Each number is 500 + 40 x the weight over its row's rms, rounded and kept within 0 to 999. Layers, rows and columns count from 0. Numbers have three digits each. The size before them is the row's rms in percent of the matrix's.

# layer 4 MLP down (transposed), 512x192, rms 0.0733, rows 7-78, columns 64-127
104:501551493481467499487497555481499537558539461498533522541508492491487544517494504542523435521546490531524416464477523470518540515502499555562497472567460540489494519413515572529493449497423410
095:471415486508532499536485526533444440534512513495535461571477551438512491533497500536458578526508526468571454455500512520450484623489566526464485465502513459525501435505485539464544557514550494
098:542475485523494482489508496536559501579470451492520544443552538549500455507442496507531576501478542496497589498395600526517461522456506483542448544569516496473468505441447476394452508501491554
102:537515447543496568425503453508516504460461466492484422499457462449478548545525455523527479604545496471527460463472520451491566508511450524461514470462547476488523491408502582558521435540470408
093:554450472556515450457514449434488508474567460495507514502492408488453509445537549504538434516485494505465493538444443466484544495465509496545488496616481477509435483462452512433546449482462534
094:450485474546479487534579517531523496503554502507510521527501510451486482434512494528474538515466493505578483501462473483512507508474561579494385527505571537468536469492477543483480478507508484
104:455493445482534447507465600467529557513532584520479530489415454507460528452444554458524506547593546495572458491491417416481484486498521539454489540453539474503522511480417439516468481503495512
102:506572448460499548399480545485559464477489434482477472469477540483616578432539536473532475505480565504397529505512510569558460446479524502508456490594549471555472493550517534455450487449470480
101:527470552422560476475430490495485504573508474444492483528466573517497506505459470489466537431518477450502444521506468497413476421470524469512466523432487415503450508481491474531553435487499510
103:527473559491444439574539420506516474549496406536618529441539512542441480454435538501462475509557406533439523519506482481473543495531520492500562470555547514527548480490493449429451570421533471
102:459472527502466528484455443549466463505504529469414507509478481499429532528566498550499520555521493530392474447531497501468404497435550454498561512514519536450523509532524542497524495511465497
104:481562517476469405472520484493469499521518415444509502533501465468544476461463507494544501487422527489479485487428436414459447539522428522461531445469517492491461496539408545593529540536508463
095:460464418461502539552478482555509549457480462509573497546499474481498537538586521491536525547494456566501509421451458519473466506545544475468524469539523478472492529516490527512492548548512505
102:457550485626481459493462582499440499466483522529441492479438515488520503568449537545484497475451468500541496471422500502459522531466486475444495494487548459490546529442473492507474471508491522
098:540464594441509454520497563538522483493517498511542523512458476463503495463526512469463442460533470504499516514513514511574549412520427514483495480525423459502535454424512508471468480474467562
106:486518486496518531551502541477503523530423530439404491433438422458531514465529450463492504456456573464504469529523564502512515496505491466492437495341493468507470541516532525533545494512423525
104:517506492433493461509545535501498487508482467502523506467524449488555467421492550472519462527492547460436407514511541516555532504499513517544553487471520445518465512515551472532419453566517430
094:475527483576457490461466515498485517426520546573449507515582523415518515553595531464506541509503474557505460509497540445457467538537494481511437517590461572488500496566529500468539514492505462
097:542449489491494445549488450507479530514474542452480569503485568480503548512505540511506510517476454520531493423501441501539603484472524473441490559470525462519487484406577513532512509476503523
107:599457591484516513499536402472402499490502467457475490511508534519522466580491480544477522535428447500457477466544479478486455502448550439466518522492481465492466470383538506497521485480500588
103:544454538510577479480519440517497476430556521490478538475474481480537494508459493561404503547514516530510465504542468501512544480518458549438537547394413521534492538486598484486516500511554435
108:525540565501487496474551495460423455510512483468502514484516493464514529523379496568471520480478428518439494462521477499504603493486520429553551550484590502473528494472540470475554442484519491
103:450539568527535548566429502551503429499571506511569554519449504474528461551511562560525542585498519494540506507532501501518455559496487483419547502499548537515529519472499470557502543547496420
101:486507453485497465483515566425472524512463467505486509493490529459468533532432440583529491589565504541520506476562556549488521516453546520488481502410529504473454472459521518471476477548492497
105:424430492562504503493522506451477448476496508499428465482479548508500499490484545503500425466539517488555496485510490594524549557472499451434477603469495504465529532553516429474489500502464487
097:479441560458579451430536502489448487556479503469419504504495561519427502465563516459522495508488459454498421485381498473476500475516477538487515567482500512518426421494512507517544437476493565
103:557508419503477525499535499438473523440469475485546501413520550501517485467515446455510521528521491488546534515475550479463550540490451464476461524455558468540495498448471498489588571462467486
106:521563569469507532461444487459530546459481542515489624428459562480580461512498550498556454471440555511541473533516557535590543483524536505501463436443527522514564540522475456561500500527531464
097:432538461531545497566457457500445429477532499543497539485516493509514463462568518464505489552515510470493472493467547539491448510572433529528450466512555592443547456434572445471496556462455546
108:597515443554499484475501527480427547504411472503537545438523536513499553492363470538470487513507441474531562501450490487486486563445527468564494549531484488425529500477526504502540431526504467
102:450462456499552523506460509503522520478452510525488462516492531488467496502555550577529572483497578481496513537379483595502446529416458476452561440632564524520524478542507538551513459544515499
105:534498506510477540506462549457502520433479497438437451447534464438528509575485517479497523470493520488508424504513419478569428439485482443538477593515521479434460578449457472481431494510464547
092:537479493473412544588483500546516516559516572503493481507465469475519436516482478479525570554512533489483552535484513503529513505463490484569484443465528511493492538495419492483551550511460466
098:515451582585449491509529445524568467524483568402485557460475503441549482520493580582502456508420487461563506559554526546519532517540561473544477508458551475457479549499488456500539500497481574
104:464544469538540458508451482513572459503494552478470507571508487566505544451550534528589493478561522491444555540486530495500452515513417521476475504621517511491537471502529442520529492563520495
092:462551515510535522525467472471502476449570469554526481456540512510476516564515529515492452537409525506516552514515564454493463536528502505444483535593562535484522469509539470540567483509521530
104:520532495476501471503453487491531461515411560499497501445453479526506528533518519396464551522625458529574494535487484549509466515492471493504524481536451469498543542478507488562491512466488553
100:499552529486470474475524511490445548440524476495420447487555499521526530519512505545456499521559503507495473482505429448395481479456486451535497491474539480514580551457510489551510481485481462
104:461554528518483545507480579560544508466555464460488466538579537543530508457493449519497541514434445528459579511501490524519483517463476529601506507543451507522518440468516517503462502584491487
099:574506513519531433499515548497495499440441532454504437554508480508442501465434467528411477438496536513527482501503479537494529479493532540563516552405511485461531478517531471498480524479504428
105:576446432495524492505543521461447581480475474477503494549480456486469483550438455531512481509543501503457473473426438474499446493536552552490511503400545571553501468561539526494479516576462474
101:612453540554479480474521521513484534490454480464423499518504512496485503451445497501484457513486536493513503499506431415408457488403515477527483468414520398517527474513514526517490492573449456
097:483538502531527503514528552470509533459541531548463512513515449522505495531490472539489551595477503525440534534407507535519492531568447530426524490520525518510522502496496461517486574589542498
101:514497506513530433553445463522521482514515482516557519536400472506416515508522551488553448568415489434479498514530562557514483504521490508488515557579497558487511472514518517439516558517514593
098:497462480461476499485462498501480455460492490537605539549475534450501444465515500528537556487505471494462456498513471447496466543545518493459479505489435480490520502510482485452450470518561479
097:549492500409507531499450469459504517542540500525541436514563535563494486543417517487579476431576490462482428496510561501459411523533529473488487501512466495425466577517481470475492482468454544
100:451449450468492530468500549471521522462563524453477445506481550383487469584487523541491514538472551516472472515515509485469543515538549476493589500480524528463459532483476498557514490517497511
093:474554535539460505523485465454492518410526512569415462520493448512504480493440480464484428556520493469492472497444435440494482520544499565530514454538524550534447536542522523511519489435551489
104:496515450498495453500492510464523521434490479444479543450514546473433514474428605572537535464414525516477532523481463515535558423406499509442459487438455461527484520439505435528512478557519525
094:477455483561441483544509467500469522503496459495481582499457497516500494547498486530426443502456534526460517522473417521461507512587500540490431556511475486550477509499506557465422496477419471
100:480487497497453442542506485496507496497499461502501514510474580468496597530497487516513476564532446530537492461491482534477458486457416433528494539417466427548540435459549467481515445506518603
102:401503503516497510480518450599483529491447528505534424517501491514458523480502482498514547531544492470432488552483492451532474526528402488463434586605466478494504520583447492518493441466468486
107:542528486530480509493482536497526487536507458570568422506524525521492496482469454479500537543562517507486494486458538529462524486526512408467471487488471452552503517420497468483438538517435484
102:496547503495499520481518481511535559494483575513535418459493578519506460469486511406536434416512525481542478543514486544545560515538541493542428519468467535488532480441560476599504485460497506
101:505483487512501430495499450526508474554465465517528467464508496481501558497431480514421539560482487536468530479535541508480476479538530524472500586526487500444503528524411520544486435507539527
099:526556489567469523547537489442529470458522478579508530474515479540535452558480519472554460497483482442522514514504473479564413423523521456491487437495499464497544449439496453552413569499486490
102:552479524438472504547474508585454461558458473554518529496457519428528567491427546507554562539521496516509461492552463537608553526514532459443549450422456587534509518502479470460509493498502460
104:568512556419458531525510480417468492484517529497534500470491475576583469554449519400532506467441515466570471511475509534529435535568499475514488532459529523501487557464493466501473438491530502
098:490541550526541537463539493528414473461496541506464584531485504552517462506468517516506563523519437492499568486505553476508599512466504543490546451469484459540485533512425559503464486493508484
102:532503552534539489479551505459484472484531434527531484470498488486427427443478591486565486503445495448453478514475492538528526490491457543509545465553512423522504497458476540455479419481532519
094:509490522420547506440463500459514508480480463555592504480473488548546480464517481429445528438454539504595496460486525533511476438605467484537471498432543522475528483454528455528503527486504529
098:486520511482573448580497491484478510589464524494547482475452572545496477549519510522537524547466478485532531503513562545518542490520432496376558452460517534545514507450606439517496480445432550
099:393532551457509511501521537442506514478494485506463498532500547517543520458564528500482498549460519493505489490461451478514534584482526533445591511541464565524475495516481546497519499480513516
095:535477494453452456507509466486437537515477466537465489436509545486496468547496514479541469521516461453538500489511515468486516516585483524472451491372509568510479506536477428527503511452569444
105:603486481493507463418487447511443575449413464542481511544510393504467530477527502456495571554528480494495418588468510481482509508487516531533509530590435439514502430496497470563509437500496478
102:482487479480447420457519516487538497535471485484488530548523523534465511497448468519576504449442505544528477533499450508434474453440537503468472510577473488509494465630414495490503471506506438
096:487469415493545490506515474423501449504476498512500434497550496487474499487543448531431560558519558461487509452511460457558514519442496434468542494442483471403496499545526522436448511535563563
094:487498513500478492453498526471593458457493473427476518418517531589514488552525519527480519493546496509507475492533503539525484455489505446529454473526481478555540516614527510477474528562572462
102:510483517453589523506483563549503548495503430480532440587525478551448494517446479518513451528592504475524507466495432480538450450496536468533497535494498468437501486562533554475460408518481491
100:560489442472538499452478501484534498535508510587530451471490544454490542534494477526482488524580428574511502513564516523445491465568534512539536480457471426515524475470482569473511439442521567
093:489478476513396521565527565503505530533555464435486511482536518488509471534465447513414551552460543446518601439521471441544476516533605439549568572434478447506548474507471491457543529482517471
088:466486439531472491517472580532505530475477523549439518525520468588534510566521455505450517466536541543549493472603451450500512548532524473465494445464489512517543553446517485537497528508540506
# layer 4 MLP gate, 512x192, rms 0.0873, rows 8-78, columns 64-127
096:457525436572472521536525513548527490515570471562547485556455546515453528525464511500544476559492488508540418479494445478507552519514464456537505423436507537456499470436569474451526520513452468
098:436531523522523476489445543523483571477552498525516599397527487500467515444522529527502501500498489544496499534513429600515445500529537536526411498485519503461501490449546515470511450508514541
104:459547508525485503535501477524510492553420477472448478512487517460452465486474528498498483519512495479503446485522509502490538516569542508580547483461462545449448480452517482506542461533485519
099:477395537460523499553498508577394509562542460475518491510558490445488491422516485465474503535465593485492472524507517484583499455572466466474507487489499556563528432424479538516519501470484457
090:394522496464554503574597561507529473512485444485514557541470508457509521513472485466438520508520487409550559470493539504544457473470484609463420534504585522486534522481542510500487439526482523
105:454507486519500539517541542477523499474517444461499484447527534467469509423466426509388472506459533492559464522496489448518508477616501531453445538512504568501520492503532465509500540537514489
098:451507503459496525518505493507488599539509469514491517504484508525423414470523526475543481510476497493521441504521426429478487493528487536502555461540509560548552535517555477564482518534525535
096:503448496487535534473504593485526419507421479505483454496501523540481531523506512484517474507513464443603487491440531506516555533545532533484495555489600486443463487531543562463526467503448472
104:551533476522488527505597467470439507508507499494457529420538485529509480466439561529487520471462485492533473548551514451457514498521490480565539435474475536418480504424477540504501452491506452
111:506504508462462513548473497567438470501521463452425518494502458576559520495471582471532565506474517483521383532558544504473450414514516503526519413482556572498511464496510471532483494549502524
104:438512525506455580488472548553490500509488456522484588476451548501521527470498523472483574548526567531573465449466478471430481563498454543503553442544513444470519521529412489580534472569513449
102:540481525545562470503566518505555506555522441504524508401438498577498526490461528483430505528465520439588480480521497480502470494476517520475420486485504557484515526533494442609511535515515591
109:507556447484546498444509466417528550519462420521483510509503441560450494452482544429526519469443522483493463546545445502491484458471441477509484457476459569508551498531538552509556448515426531
116:543477468457552482558496516457463533547461449457516530471468548484529520489484597484479468511467491511505439473555505513482561488451516540522536428414521571426467527491464566554410489485543475
088:563556430473541515508522520470543510527505449507488523485421531578539504500469498460523498622485578483531535532481504508518459502564453502458546426477545507488513476460452465512431510467491481
096:502461488464469545518542495521474540513548491421438501524554472504431431453475511468506532428459519536508487529545472460484481399495567549481488495443423538514509469460476494494474502451465552
086:489548459494526481512470604510528551535482488556501485542511468588440589446481514516534460510444537486547477516469494468535473454426495496459526445471468545482545494503521512476512451489462543
098:505432521536553465515509589517494502562619498583491603487477413502518515481488459473564629455466560492557427510550520475530453509479527549475528514504550529469492572476518519534520462548499494
108:591510515510506567553588489480457445426497493495524500489487428453501483476486522502455480494486501423550506543500453509488457430480515457563505533426477544517510495476455526478458436509503506
094:462469420460561511478476517552494577562458495441460456455475457455511467488511525442470487521471524498528446550515448536513501465461496531593620556491487488520498465476525493464444546485477484
110:437587471496481505563514476541473537508505499528481533560475521494503493492539510448570432528583503459568500534579543526500484544558447530560540532465562436502497501486512426540466496582504507
110:487470465468532518540496509551489427562528501548497527448473492510539498560497537480481478554469568526533572527426492487509520423521528534443503461465534552481506439396451603536529528507498506
098:525480467481506493482491518517503527511473478503518486431466505493546507509528472490449454579468490469538533582487494525508510546481563633514521537499490492546449519519500499505533460554524461
112:507516559465483550580509489433518526471583494467539441440413501569524435494490497465471488431477519475530574479567541527504528536513564506565488477430470494473552514496512486462500503544491433
106:465556524465519482503570583510497485519510524466469520499524546535460502461546543477416462492500505456515546448519493501446493555505512541438531466519529485480451530464484506498482519524456450
098:415495437457434527512514504487507437468505536523535453498493519495510465537524561455476532583458484471518508598466557421468504458555580416456591488482536486494548540488495504462470484571465528
112:495456489423549521447509493485513460506518458432544505480475479506498552582481519497419448465511581527560472481466485525463525449536483503534488526475569567504462461403541524514491455575489528
097:524535560555542447488505482510564508454525510504504543484510505540525574547513499464501542491446522434553521484573436538435453569462408538521504467470541553549574496491463470490422510483514601
109:489538478500527532508464460505610497500518476576544514564507513504450532466533528485482483488527498427542496498515494532512476482500468472510469492473512480497525500425530500463435468492500529
111:464492517487527536572591529501521461465520470498540458524474496536436450514517549407469502537440435420516476567452470396445458538510498526522474438479548483497525425501530449502407471510485519
115:473531472522506587506521499514532549502570505494461493531530432516464480503474471490434537457450481486558541491468511486496423470446484529506565543468457520474530558435496497497545539469478484
095:501476532482479528474472477506480468527495436473549547437457462560471516518507511465449524433541538485477447568465538421504474502482480496555479551443470469430551491457475500529530524594501530
098:562560511482502484511492528476483531502450448481501549534551473555538542503500530424466539562553478460539486482481482487491450518470405515471512509470512499431544438466487615493518468463445601
103:487538398532490562469474488532573464513470506533463430451445533560439537499452537520483569542524567511548520540516512492469558600476463484519552477481567456502518544462530419540438498557536481
091:511483539491537449505469443492522470509526510472500502488505546561517510468460499520519530485503595532467506453572410519462514470453544529518509449516450496469516463453517450585447457525416517
107:435514492511502475483491526541515482582512432510488523517442464553490579452485586446448505506518495476482546527523431559506426558455500504464520435467449546527441483462508562472524530488481514
110:442558570422460538452541529575439506522564447458482522471482557504453495467517495518446458464446492536497527510545537455522522503603477507549467506515457589476552510465553489578520531527532530
105:545526476476506520610545551481503492455479548471551514475506482443538489477493534480460559588530566495501521478518464553515486617571481542479547427487453460428462514541450536498548437445510495
097:519493515460507522588576525535567450550464553519544474513585533485404561561477547449497501498513488471497543488495499497530508479557520521499488433493588500520519516535489506482471524552543495
102:495503459510525474521578548496441461488482443447510457486486464499491521464511440430503492499433541504491550450554559516548508541496504480511504565444488553495496513514470480540490526473446505
110:512521456416561438587534499490579431530548490426463526471487522456529472501557517509523517538473465429511531513566499497486405477468594499553485480492505478531472469511504514513513488550419488
088:507529507450525504561442526562479522558537496525561499537579497529473444481477498464440506408503467503502446527548533518508503474414492509511539529496505481550398571503542535563585561486470568
103:553539430495533538513457508548515457566527494484493491526550426456501547533530551470495478515529527475502414525540514534463450470535554516509513583493579515535508477523480559531485485523504529
085:443526391528495458551544521535580502467532504484473476544481469542456503482466489420489451509415617447541449527504518419487445525533497473495491499480478485471547494470460487516471572537447494
114:479527512515596511491557496494502501532441451499453544467488432476528462461466562458469456469490522495513522529494502431464493466534505478490489457442522516402490553433524510483405425521522446
099:457484519436545474545519462534481497499513533529533483514548515525531543448468533511466557510471496445551474468629501488556552527524489521558513488501478460507485465511478471516468480474539485
090:476481491439523509484542528496484519496488481462493519555547504543564586405549486503457485468549502493570477475456534537538481470548463495493432415489560561555593528502489549496544568552457563
100:490468559470537544486627501515508487463526499492503380448557448499508514441451561475441520495545505509500507505497506446514559483569505526512524505519453455451479562446466449496508495537453457
098:520498502490538574495522493572597462503478489436452561408552480473494425474508546496469503521511526531531497493526592398506415514536451590517484498498609429519525506496502538505488469557439545
099:500516445500466574507504459552478530536485540524508528546504502465460475517488495470499576500519570509543449509534557549571589456595527488591587514495514471452466479492505454493538515510425555
106:474475491526512523514469479550582534515524428495501518490467531471481460521498461487519504492427548452490501472528473404473500395478510504527409467469507613478501488499477475569442504521534508
104:508492448499535523502499476515540480518507502507509545456543502544504445504462514405539463467405463519515539486496485464453527416478548490453502509528498522500535502518436558477474572452520510
106:500528563530527491447591551522524466525456481521507566484467516516508450571459537484519499546484560482549536441545470475565471550549514499470446499541551525464525518460483573504498446452587508
104:450510521448521535541497494529525514528506483549521531431398442517473563470473474541498531582439522398525530527523413472547461524488493482480501502474442422481505461463535525532497466555528543
102:481527507471515488467512550474548558506459523567552521527464534608458504522472480450478443411466505475555580536501454548512524495493526581533637418454480508496474502466573498484563484453470464
107:515479542452477494453486547491510433486446536518478517412461491595519507437468536455470490477408550481528519445478450534500482507467489558421460505499464565497516480423474541499520476465538524
115:487501507471497529490526492630505515471493488503501461461446472527542455438520478470501518518507555484519420479594533521532447486533523546534493488511534559499500564441522468590503528493504482
087:520495524460477477487530515462550498498509440535450483495472517517496452518429452470502483452510461489484497441530480554491498519482436529425483478501480414505550474474557492547485576466512435
102:411481385483602497527489528476448552536453452450470554475506569515521467440524535451508499549556540468558507551449448548464461474548504478465575530498479513497568466472514533502466455495483563
102:453531607509512550556507522496503508481513484530503494514496492557404485411533522427505481477431487454503533479521546505513514541590457522451484483507497541505499584481498509539502529552554537
108:542536379472527501523491562514529475512517495452520465574483445483508468515431561470527552486493502502551453515568497528475561476540504510488520473488511518507453524453519538505491453506459508
104:513409487413532509546528479514477453565530521469517589476500468541522470469525558507521528510526455507519471566542518516501472500450477539475448487517554520530550538466536592476513524594479519
097:433561496489565407589481532534537568503540539529433493536504474578506520483504516448485482461440560515552474457580493502505570523531476627517488500481511469516489539519506555540513559513459479
106:524555430533490535481596632499482484522556531449526531457508505435577468504506508512520482465460472502551468577544570513491446474493493502520529507546552525486482509527497455460482504482565461
109:499443486481548555470544512464482447627488486408468497529531483514450487493442511511497542505447533474520469417488482419493486435515592493541521524476523508430487567394511545533505527592440580
088:471486502494517502486504527479524490598443483492467531453501486475508508443507426503481518538490494499553534480508444533416464579503398555540546479504498500472492439518481487520478483541443504
098:474504445479491548540455586453559552519557559478543480510459480437491529500516552487490462559494553468555523506528537562502522553506547506495498483521574440504470570466491510459533515449418505
098:415462471500510481553474555483559424446512456485554463473494495512525440462521479555518551465447547484534530445531554508477501578578436453398514498486511580442481509437493569536555480535409493
100:541464521452520479586499542584489435514531480488464555482480549522542570442515501522496456535555556469532531519553464528559424501463472506437520463493523566536462480520433571531504434468459458
092:458457528568464512534489481534497489564522515611518460556446518496453494479452485546525489516415497525513451516489539489533574482574504501395483439474495453470507481480510459495515531469408434
098:531493474496513513530531453478495451524484446497490473463542476544490529530419509456475501511513445447518522559456470410464527530543435506568430503377556531487546554412544485498458436539447452
# layer 4 MLP up, 512x192, rms 0.0756, rows 8-78, columns 64-127
094:447415490501513439454470561581458556554491510548488434538478576468536446530478470512487571552534567509479480530495499471505525448474483479538611463472492442534467463507483497518499497433523432
098:469520477560527480585447511433490504538414524499438528475494521513539465519523498509459513543546561448549446454485554507487517570527489528411568515489547494542443430523502490462516539503444483
105:497478505459542468480549489448504459525520506507553508458493416481516485528539550428536434583531530545491400500495525512486521534534474612526500478515485398498510543534501490493526525522510502
097:517423530532484508425612494586482444512551499523505547496541440456439456477520398480458443521468479519495513488435532451512496459515500499538420495478549544509508433495510511476441560494529421
097:556493429545488473479500453553568519449573438542454457494513512517511520472532501538473578570489554487517453563515505530433526465510578453494534492532453621452472580468437535570507577449554473
102:487550431471504486519544478519548482464514527486542539564461465523558464509469450491504521480461474429469595470564472487501491522473475504473642513472474510421452500498526490519526507410550518
100:471461476478518545572561407490463454473538464531546585525572420486531497492583446437445530485514466506498560582509503411474512449500556475550528492498488474442518523472561514546507506518485487
095:502492502586511544424474462500486458535470492552505548508535503484433515496488469475503438435437566452533538539548472463527567592433510574532516511464476497533509553521471436533498516450539501
101:500525576484490562583490531488525528504493522533568427530531453508543523473519516483468534573517526477517529539495548486522486535504446473607598494501533578471462448567486404511571557487505486
098:556430523474425553433540442483495483474491441549511466504570547503421478525524435556509528481485475535528495549585477538488442465602483503525426503525481503600527429467460491456465384495508475
103:511481495474449432444487528525522440480510555485572491504482484462541506475547496515524479523474451464518503578505489499492580546475606460433499517507473532530448471537467480547505424488501463
095:514476475486504533560486500450454579569452523494456524498470484505501505538473478510547519478478515512519477552488538545400481460436452495498566483477515515542473551523548452478551450495467565
104:419492483507480507467488466448532591552491527530424509495481446528535504465530481481536545477452518514492551549465533484419567468514438515459446501527534530486555551535489536460459518473523478
098:552478485442512482518464463591536542484486486522571531435509500466477500401504484511487504530456548432475498541570517549540499498583532442493544458501532464498485523542486475509541490479504556
094:365504571526502519511530502541480449533524518438488473492512478487490500414552497460419535465452534390555500464558489516497490558480513487490431490521455465515448541489555445511582487546477556
103:428475525499551626467489533473462553518455461496451490511458524548559434492471536539559468553514431459482473452497524532462446500518577525460429470524461551495482471497464555474533525503565482
092:582521527437505489580431515479471528455475562509463487488501609512515603485432527518553501387470541491494455481430443579452491482532475487482468473449466492535488559515553483530527548500447452
092:476424516476500449464515567470524486596492525474515507522465538470467512536484552575486530495525576520536534470480478540515562563480549493427448489501518409529468544415542500553552499454479469
109:490506518500473517480508507527551533473515466475533436493566496494536514506441471502553445458481530556474531493532490579513527487602522539527487521516434459562498473513502469485470568509492517
103:541511545472560479551528426452513466445513544503482530417596507519479484497555422492480516478523425534490526517508493468480500482459498380556532491461467482531474548517480551474481495514490461
101:557488432478532525515520570499477487533587533577433453484537505392530510456487493505470550524517563491468489517500523519562577459565483510477406537487517480507530453500504516498471495578506513
104:527471475505528583482421507515553520451451519561498472444549553495465464518468424487412495515524476533547462479484460423464505523590502434547512480521543492533563510527529513529509535542515441
102:505554450474512570462541543468502472431591480404512485539465463480496498591464524555452520520515546483471467524535502433567507513447405514523464495529463487482389531455551486517459524562463507
102:507433542513439523497459530461406559436492445444516440510522483476544498504490570528512493517459461478508470473517505472541530459520543473504523470535475494460518512471477570501488481550536526
106:514403576462499452498534478503450527503517524555466451499475505575477509531453447513503530542532471519486448537503523430510510458519480522515430445510504528495523562475591542442510562482543526
099:510553498492475517490495436503533479529496520504394431570522489505464505483542485500509428548430489540515537509532499516557511398475497503457461465528495530501439481535482494482518461503543510
104:484447482521526465551499554478488542506499488436549525485524465493501479501526490443563518496491432436545480485448500562567621523482452502521466558487524536545449498472546532500467538496487373
098:481530460450494488507453530524530435499537482514495517523488508531542495532455458445559471479543499479526557472488494503558491505392452501541438423487525538534480577553531525493578546501500547
103:514508431429487547523567495540564490424470464431582573438536474510510468516479495517522542485453521491519504502495466474462520478551533513437580513452500491454455466509507488527450430480491585
098:509514595494588429456480477486463486501539423502494545526469504507467509514483491487537524416547430542559487532425502488490495510428506533547478534499550534549521488485508531514494500527472462
105:456568459614462524465558470454503507560465491563470418465537477526493451510519480530423457476515499424491466475503507501490525475497470474587452563493484477450459515469517528434476554564479529
095:512489487490580488483456491496491475484492499421499512468494552442438462514495547505472518494509493527474456495471453515567548595473567533509456533508470484583434467540453462456529484457608444
099:468422470570477528492571495526527512485459516521536448553505464571527420498517491535480444530499499510476470521505451450528505552514490471440566540496410626523518533593501482510510528451546499
099:520470510498492520485480426537523540507448509483517588481525436621513469529491504544511484522544514531449504572513508465492520556523512425464438461492470449478482551454518468521456528495499536
091:548498466524494468562531472490406505508531447554603530550512465505547508507459447562520458587484534388534553567504519513494467476470508452478523507465508511586472499526527537445506507489518544
104:485541438492432502488517495510516481511435530508538403478536467462538546511545528505507449546478471519499536508482566479504472503512462517525542458541459498485502598471499540485397564451532542
105:497589494510490523496551480410472508492445539525513536490525448566460497494463539521540499584494480475466496547494537425475538490523488542485523526415435525537564439527484492492480527442501495
105:526508469469506477433477486456506434457511532550479508463546544436518535392510522466537534592562502462562490496498511529505414559469521445526493503454488473489510564455492523538536518447511482
101:469505514490422515447492537532490470540579467483438568535410482542610447534521497521501502569544516460526526545510490520515498436486548552468438432531461511537371559552450483479532486519509473
104:507464408542467465457438505562537472455540462528522531479473492504483517495465561502540480562464482583491530580497535497512526543559502493443468454527510511424528533483478467485519479497464449
104:463487516473515488504458520515508548539562517528536463492457488498550541561474446526432503505555543610461532472563536519492496569558446431515537519549491524453526529473533532404475480517541512
097:460472490419528482545473513471459518540433500467448514535526477573541467467491457535531573523520454498489502483482492544449494466506519502632522482468495577481555525542579557511482512576435476
097:498480584502455481495504502507509474601475492497448477474462525543498516439453461500471463489440488484579545463496419445465502449520476532538466501553538486526528491455548582534516540520530465
089:495549443501478465572486453492520545400503563494501509589527523462445508567512463532552490468476414572447485551457456415535435546524530437439457525509423490502561479534502536458448582479494475
109:451545568486459564528503503490462516522519521538523490551607503522511499581539449501524468530493535498504487488515607489536527440563507460536438518484522515514524508498538453462510517485516457
099:552503463474512571485459450476484549559543520529469561496512467499534548501489519483499472514464482508497438509434549569476480482419558573499533491521514500497508521451497518496544479532565480
095:475578484559545431460449504466476503476458502445557537560485529412463481534495536462518556483523477511437511525480543485548525502481529511472455526544508486516559532541486488523539488477437463
097:549577525481528610508537456451551520464458521505512473574568527553470546494484519548522520500500575498478509530479499517443516518468410460446506449508549470504537541498507460523554537528497556
094:481530498526554453506472521525550436495526491551514554525445544516472431518479532461555510470495546471500509492543438506532545471586529512615545507518555479476524558521518527522536528534578505
098:517463551409548416451520444444535442494490508547480511440486530560467596504531551515513533516447506578459553556504535443528501549551544470439456459498523457500554444496553520529510442463518502
106:488539496519468488484531458546533544497438492514493461484534573478532549475493511486437414553501504461538462441462494522529476493502519534500589508456474569549559445526474501538456599491499545
103:593483503498552542535488471531489539476485491516530507545557559471442524456524502470483451533523435474444470524453462553484516547453524504495574493494406507529467477467452458520508559478492503
107:506445578490528437505498486419475500444557510481474495496576468522491420487487509505445425523558485497414631517481542454523553482537492512478537491441444507464444516512436558478435537484447421
097:486563467536431472494525485529512496423493524529489533543455591470546469421481536453473484477450475484560512477452605528524500468438542533573519516494507598534488513493427419535496524498445425
095:478458504470485460586511468527478513528529443538521433573507531485530538477523495557545504531521564489420519495521476554520482571491513464506580493485423462463538565522438530505583415385448565
104:427568507557477499434534473502483550494456538530498480518537461460498538467523447482524536488475470508503497503502504453465465540505499436546502517541554496520545509444530551487555563517518447
103:500563433497541447515446454535508493492533511456534595448484459545604500445499517493495474464500547440496474477476471542546494568470473506444459555465564474528549509562514450554494486559537551
095:496478581436455542502477570547462523479459530562529504512462517601499463542458459487530532507491588526551540444512521533514542408485500499470448483483438500517560431503531510518512521502493475
102:523455514542584577521452452504495455514502468494539613542497503543483551515503442461503504491584552508501563476550527508538498545466468498551470425501518494566407548552569467529524519422536489
099:557500453457537429511474538517496394486501472499553481384407569424556439530480487464573522551505469491528512488488477511471504505488530486500483475489565455428425462516485585492472400515502471
095:485496553529496482525515485477525505497459479547488520503540594485453479531546505448543524510428517497512515469526551453489455464434497465482548519519601498542510532486553565522547452509519549
104:465472553485460560523504521548500464591559528449502503570533526422457470492516541593472502584544474557449503499506551463515542531431523471486570479521504494499499467509527501483513451510522496
098:491482494479499548454482479452479558507412484451527496498496577481515494556509501464512434490508513490481530422539509533570511545545526497456440487526556549509521494485506524579565533483518414
103:464504540535471464505521554556494521441443494512470513514534452541551488468524566468464539506486592494507485539508436516500494499488436477527556511490529469529496412530457480487508514514463491
104:441531512505525497496499457476497503501595564470493502501515521546508501555499473509486548452528509456494408478558475505576479508508508571528551491553475449495537545494498478573455463513483520
099:470525483422496483437455531480494481525471461469457528437507475451490487470468581533443476495571538551485516498508500479495477469555422523456528470491533514531430534461394502467466509564533466
103:481480442473484471481444474463530484515485480474543499536415478521483491539481553561496407612514511511447480460513450482487523524489476523470500489555459503539486505498492505481503536499437472
101:478600458474485516458439534472547451482519459409522583455479514443514478561477469531491466399504453488522511496484525481544521480481461518479481490505497467492523464516502497487493518470541568
096:487529519480499527546513429513538450435587538540473476453472585488487553578507471519527486481563531508473472494502506549453511485543528534551525576476522450529498465483554491531503508499505503
092:519490386557491517527453499503527523467590473505446469534473521466419482477511485484531496493481545454491515499473500456533533513411484480565517478489451496438459493460476475502516535508415481
097:486531577465495541550470510527530459554535517520529444504481517487447545495556508466497506508468533554516496491544555564523503509516491452470493418492515459497538536530495487493553497487553476